Part of a small language model's weights.
Size: 8 layers, width 576, 6 heads of 96, MLP 1536 SwiGLU, vocabulary 16384, 96.2M parameters.
Architecture: rotary positions, no biases in attention or MLP, untied embeddings, normalized queries and keys, gated attention, value embeddings, hashed n-gram embeddings.
Training: a variant of Muon for these matrices, 940M tokens.
Each number is 128 + 24 x the weight over its row's rms, rounded and kept within 0 to 255. Layers, rows and columns count from 0. Numbers have three digits each. The size before them is the row's rms in percent of the matrix's.

# down: layer 2 MLP down (transposed), 1536x576, rms 0.0931, rows 474-513, columns 144-191
# gate: layer 2 MLP gate, 1536x576, rms 0.15, rows 475-514, columns 144-191
# up: layer 2 MLP up, 1536x576, rms 0.159, rows 475-514, columns 144-191
down474 105:153085121143129120146121113115072115182126123086101113153122122160137092123171144101101129144105078140158176112150122119157114177079142143108116
gate475 100:147165135155156100172152129135121106130141105118126081080166119133136138118133133095167146168095121086149140163108109148152108166118097120151120
up475 099:161186149160162150115112153144150123149099146096123169095124101094146152104164163139134157092112135087148142135127125135121163135125161139110134
down475 100:115092153145133138115120081107117144116139108151124115134158163120128145130164117121137161158124116135167127180122128109122095134144127159116125
gate476 101:103121100130149117109138058142151137123167126131066115129119145118140141138169147125130172083122122091107140118132101139114101112114144153156113
up476 105:130153112132097135125120108095106081097085163173119118106136099087103122123089133182119123124124140153141130137121128078110130145150152157104140
down476 104:185144099123116128133131137137148067132162132132137122145152094131127156130166122151143170112135126139120188169116121109194114137142133117124164
gate477 107:125168121077124133152159127107139148143123141139152147137135159162088110179124137117144156105108128124144135168112163150121158089115140163127118
up477 100:141126125104117166118138143121129167141150114135120144169120141155149099088155148159098108157103141158117119134147158093104100108158151094111147
down477 100:132090127172130141139102089148146124177143129149129101136111089089132146172096101123129127140107079131122116137114113148120133151105115134126103
gate478 096:112136142106173103083158105107057164122093147106126109147147109150094137083080103125161136115147146118125121142102162108172160147142147138117121
up478 092:127137112117103146139135112133139125157124102134145113109139096142124103106172138156160115133156080139094130154094170168155108116181148148107144
down478 094:123116132132152156101132107135115101097156099097125091143164149161143160097085130137158145162087119113141121117149114070110140119121096126163096
gate479 105:118135147079126162071162163133120146112116121143141132148101162114143151097180124157122159130121177179118096109167143107119162127119127110137137
up479 103:107113137154120122122123148114131099147178125103147122147122092151121083117132118162122143152129121139174115107174147137156159158141106089142119
down479 099:101125115104086162164142114128113164138112137132099138127126133102119143115167150164163114105105122125089088134152146167116151116124143152141139
gate480 105:129126139150157156100158126100135132145119123155133114127131139134105139148120121097158106122109127160098096146144151084142129139116141123126121
up480 100:116132113125150143120184146062110192151110186124156115136139146139106135141112109105099119114154188115129125122135107117122134153113144110164150
down480 100:190072153121173134136102126165106140114082139098074099134114138103117118155112134177118118136114108139126148132122122138111107093146133101126134
gate481 098:149158099106141153143113141137174172123102107121138152125091110144115113169101120136151115148189143131147120099102135089146165140159137139134147
up481 100:110146107133131110135143098102074099120140149076144118137168164085128130125112138139124146144142141127107120096071096126105154131147147149107169
down481 100:076145098102134121108162131088112097126138143112084148097134132120094150158111156137156089118145131110156136194126090125115117126116155126110153
gate482 098:186070152090139093115128132145121111199103133128110180123137104118094128126122100092112125119113131102132135128121164149117108146115108102108135
up482 100:140086094088118127117134133121147152121122102130136189148114125140149103157128129154138108084135150118143105071099149162112144156117108124164124
down482 099:110128114142128158142134145144142168103119119083115075091129090171119118140113123087146161103117130149127146163121111114121106093122122111179148
gate483 102:165143162171132131120079175086152126153130140168126174122142132151123141134135168129118151121068102119106155144149089065121159125107164116086142
up483 101:132100143123127157130164151166134109114161144147135147174073118156151130129102149130127130130104161163159132133116130151132117143131065077121135
down483 098:117090134153121143155143156149157154146137119107109093107121169128140122193130111143121129146134121144091132152129147178137122116112134095116166
gate484 098:152140129149180107156147110127141117120149110086127192139129104127141133095136092124142162129107142118121117144136105131136105118134137093134122
up484 105:121132123137120131133143153131142124169106141064135163161149137181117098156122094134131132127123117084156145123123117150117091135168121119117117
down484 097:101103112120148109146160107129121171116134153153131086116136137104154151195098104116112088147156156177107124145157122140150099128110126104086126
gate485 096:143123128092152115118098159093122140154125078080116124144149173170160128134120144162128121087134148135130106139123110170111139088136120108147121
up485 095:120117137143150142105157110147100130128116176141117087145148121069102097133125159165101118130085093124127137150137138132093134141113132104118154
down485 093:117146103123129100116135130130123110107121117158114154150146140088117147155160137157160113123123146067115159083129115159141108137135115101169160
gate486 092:091153106102114157134156106123142170089158154110113122123104158121127099143142080157126149135059124124068109112107091087096112134139167111135101
up486 097:108099141117141121162176153091130114132158109132082108120095057135122089088134115110125149129113114112150108150124126130139135122168096130117133
down486 094:125171122097150092134120151114157138156151132148127136112111105116137117207088103111133131122153094126132173124101094188133067108116153090103169
gate487 103:118122145147149148090186074138120145100158169176132125135139113128126116090100115105158138131083109109132130119090109155120086109126112101120164
up487 093:088118115180131106098157132159159137125114151134097172100166096140100143085158133066116108155113114142149142130143108134163117131091103137120129
down487 094:146122148157139130144132145111129167128116110121073115140145159133116146094148101158105084138103094142119149134149087130095179148136069127123100
gate488 101:124121091122126123145108102124190106130129117129137102150141152134157112183143154124143101104146128128126142155099159106157131091139125132124134
up488 108:122148106171053127135130131097157118165121137111176134117118119111141133163119122149124116111173123115086154139148143142171163115111102137167148
down488 103:099064148133108137119126161118118088163134106130177165119104128168158166165112148094135150122139099130128142111119150128156133093135152090132154
gate489 100:133178115145081156125147120139120122109152087103093135164136146082129116147100125108115162138106117150117138125135111136065145130137133161137119
up489 098:136136127104102157160159118109105127148110160160131127167096101149120114108146152106150127151142119146141105134141143071124100095141130082135114
down489 099:155147111158149163141112143107123078142173142145131108109127110138160116107120128106114104098129126152148145120169109137172123101150129087116141
gate490 099:168099121129091136152166137113137148134087138098096128106114129132163164104155118097134137135147107089135137172101160146090125111126147148126138
up490 103:141111182143134120144090118126120118141107092182160158126109179077096147071129131164146067155077114125153153143155113115145120169171134129086144
down490 099:134137159118089114157123150085169093089132182132106155097147130140153113120096155154117089183127135110191121119133135124142121099148139144164092
gate491 104:120119122140089167109159099136117112140115130129108124133118134119171141124110128170084154156129143109133109144102084158144109091102133143127094
up491 103:177195088128131123113136112140139115129136145148120149175141205131173128132161135136112158138120093129104117117092090124103154133128115159126139
down491 110:098139141145081156150121139114133110113094160102141128141121139096125108107110105078102106152146134084127117101106134105097109128125173078108115
gate492 102:139140140129110119077139110143155126104157143107112112119137153115123148111138127126114170123124129110118129153198093128091161140149129145157100
up492 108:167156091126134161135114149188110129147094157088090161097124139086127125151115107116067139130156142174136069098123124106132078102141163113130107
down492 106:135159143152137134150122151097127180135162124133125133092125142117132135166088120123142121130130130115100148100116123184146113145146118152136114
gate493 093:121156128082119156132137114077116118078126114122177151169142137148102127118110109089138152119089117104116125134116128154128083131127156088127097
up493 099:153139147125085153097136109111120116107110093114153153090123139075104133144111094115113165100159110156114104144077136131153143163117144126096134
down493 097:141127089165153162110118104139113116115123114137154140084130132106095145124142106139116120137151136110123119094085133100147161083090101100104144
gate494 100:158144171122131142138113177074141129158116161180107128113129149142133146084141104183124123133134118157123079110137111107143095122152157127117113
up494 099:109086109139141099131136167110148147112120137128128113141109149113116099117139115115132129110149147158120157139127117106140158117135135124108149
down494 097:126127096135082141181129109142139143090099182097097145128115092104160046145140160095131089151144173146154133158173125179100122121138173161125113
gate495 101:136111100128155113135161122118124092157147134149145088131129124115120153125145145140172149134135128149124139132147157162126124113135145069107157
up495 099:123168134089144170125122097117089113140159138106104161150132156113121172162137129129147143139091191124153144147129094141157092075112102151156110
down495 102:154088138129125094142181134124116136154126094138083112129166130132123113113154097135096127123132073115118113170099148158140151156168101130117115
gate496 101:182156142115117125142132096159104085124084088168175138113118150073138136122137087152126103137131155139098123122136126144110185118154157132144130
up496 107:131155123100120134135120124147135092111126112136136132149154108123092099122130100139130148124124155115162141179112103097131154132097115083145124
down496 106:133135129141102130110145182114099122082124135063099099093157107106077162142135150102116106118130123140118129141145123121146165178123123084159118
gate497 107:105092106138168168105144093103144151185096131147128125077165146163131104100105114126103133120088103118167110108154079159179116131130090127138160
up497 102:121091134123132118119102126110106135110108122094133120146071141123093116096151157138136150104118122147134079119139118128100109152135123106121114
down497 105:147166168173136124142102189161142145128140143147143126103129094116092117130173110117116119107120163111166130134116126097109088129139143132094134
gate498 101:125177128158130155121122147150116119100127134122130148116130133103137154126142142126142117123111143091118123185122075116134130120122101170111172
up498 104:125123094156156093118171134125102141143129194160109105116093125119148102113100091139117116129144109141132093141133164123152069143159127147169133
down498 109:135118171120120081133126120102150130102083095156124148126146141091128135096100078167137070100122145164188120148136164128151171115095088142163111
gate499 099:157107144155156110134130132139150155139164119148155129109145126127141158150079123141151119104116110142117152173092145106083150167117094145133137
up499 100:109106146129137146149139142136142129124145133112148127112094109143109158154126130141112092144097113157131131114128106107116122120129105175096154
down499 099:083156152150102115108107127142126168107085095152154104149126130146084162137148130079077121100201126143134162131153153152128148125094119071130168
gate500 100:126133148140100121118123129133150124116151095152114139099128172127113100157155152119187144126082125117134139140144086134100142117118139161123113
up500 097:137168143096130145051121150131095108114092154132118128106141134147118153097139114172039138097142139107135123124136138137123118134148107121125135
down500 099:126133115151107151160142112157147121097157136130108134135135116124137119133131160132171133144107111136097139113123124126050139135112118095162095
gate501 100:164118121087151091109111136121139135148105140172115131164104088118158124123128131092110166135133132107149106154156133164120143116115077114132137
up501 099:073085139145158162091119093145101081141118093136173085142119127162157180134130141144123138155153174106157121141123125144129128140112165142116134
down501 101:083147158118129102155111137090165113088106179135159147113093085149153147103140148117097129169132116148136090107115136129128127150103125116117098
gate502 094:143148181130126112133109115118148071107105130102127099076116152108132109129133115090121136087165134114086141130156076113167133122143115132117133
up502 096:148139133159123133085116114121127125115137141090121104115151107075101089131115135115173166127140120109125148124117115084140128165146118104104147
down502 096:119170112150139124100157114153157116125154132137119152145132102109127114135124125132119148156106140131150148107133160133136168125111133160139127
gate503 095:122093134121097127079078161144146113131144138176127098091127105114113119136143156160112086105127113085151117164138175101132068159103155127129148
up503 099:163164176148146193146130130100082138138079138111116129149087154114152125132136135124126137128180117137141170073125101154132131097108110192131130
down503 098:103142129099140135131152156129099154143135104142092114146150115148099087185135132110148104125122118132084088128136114103134110148128155127102139
gate504 101:108134106113123141094103126168158129154180118165144100163104138134139177106121085124121093101166161128154084160148123146133060142110127130158115
up504 099:134109098133109154128138116142137160107071138157126134159068098124159153141167109133073147141118186131134109135104089152107135162105109128116145
down504 101:130129107078103182129137123096122126094170119113089132087142151095125121124106131123131167140168106116149111183099123126119163097089110124105165
gate505 103:116130100153125123113096108114102091127104127106121142155170086136107118151149117163133074145136140126156176155165143131142128150131081078114156
up505 093:091119125131128103121123101126146138108080119132100142086181113108092115095097172139123091113119112104110141149131134105168131134118135081109137
down505 100:114138145091121149131087114098148087158117135106130139150177105147109104144146157172141121139145150134117158120137175136162119189082120115153144
gate506 096:148142103092094150125133084113143114143135164117138151131139076175091100085153141145162109126107135154159109130181114143138099160169129147149130
up506 097:114134143183114155138139164105159126125116133158143180132138160137146115119123109123155182126134131114146117154134128162093131121129112098135115
down506 096:130121107179081122097137102127102129131123130141125122116172156111127160129156130110195165075074115105182157135143113115149161115132082091109113
gate507 095:123136101118151139139152100104129087119137136114123139146158081127135118106137130121125099157134152118133155172147119191110097095106160095148166
up507 100:142140137125171119145092126150086161093097105145144143121125091105103141166108095112125107155099163153129149135101118128115190122135120109143123
down507 097:161139178143161114145173124134125159158117114149094108148126134096145134179171167113110121146118124150126145136141159148124101111147145108132109
gate508 108:089155131058125111115133086152145146111108118072172159132159122166126152155148162101100094159104085154116095121126153109116157108187130146150098
up508 105:093142094138103117131121138105109085144149119157135131147126132109146115090125083154185100116112127143157164149187097171148141119096067105128157
down508 104:143117123143080152124117139166091128133130106137105139107129141110102085130087082109095161151165148160148167139114141182145112136099115120114131
gate509 095:133150130129152115126139160107152146162161115153107152129129128138120130156135106091106142087141121125132136125154095158131162153096118094124110
up509 091:125138124133116111127128082134112144172134173146145135171142107123068132141147141174184085090132126154094134157120139103167126106129102107125131
down509 090:118130108119121097099111150132188117141127127147128119142131095132142114098147176122111133087150113134116145116149151121130147160087152133091174
gate510 103:091117119123130151101128144141104104113145145119088168119128088139126169114162131130110116115109121121160135088163112141084167136128125129122139
up510 106:165149139145152089148135125160124146099151186141124136158149150122104067124128147147141149160130108107130121141115124133143124116149131127135086
down510 099:145118143140102098133156130112134153125138139185136169124123130151090127131152142114124115115131146143095119116148150122127116140088105187172147
gate511 102:098133148143087143151100104100119129166152144120121142103176109143119138130152107110172153111118137103107125185113139130130129103193135128087100
up511 098:110143163153168100130157121125137116116130073129115161140138121063146086110127142093128134110142141082111141125099131126118132103139127133107077
down511 098:160134129140102142078132126118134129153122132149125118112177131123162128117155129094091136097104127099147146135144115098110150144152130141155131
gate512 104:153104110124139114066171130124098156178101135142091150114091106104086152134118116121105144095121119093152127149116153118155126103084099135153151
up512 107:164127080128120076124132135149134142149113150107142172102119132142184091102134108131084154104144114139141101114125170135155099104135091139100136
down512 109:151118186110128106122163176157092124128166126159148133169112098121136136141138147150124132156141150085110106114112131139172122129112112126097132
gate513 104:123124142079146106116156139142149147109106099132112115133160140133121154149126129126120080128181103139133141147098180115145117133124142145122107
up513 096:119101127094131140136131085133120125145171121115134125110133162150157136160141194117121101139151119151145135116148124132091074120139115162129099
down513 100:155132120121121096139124145136092145089136117131137130128132161127120144108127107129144071174162134128096119132123197111102146120122170168120107
gate514 103:161133164111101108163144134106115144107124155130105120140102133110145134150143182132102093114118120098122113135137139123119127119080129149099108
up514 102:072131124141105124155121128095116121126132126118136123078125131140156181134106062138124122134101138148070171133108104120111164121154126153164158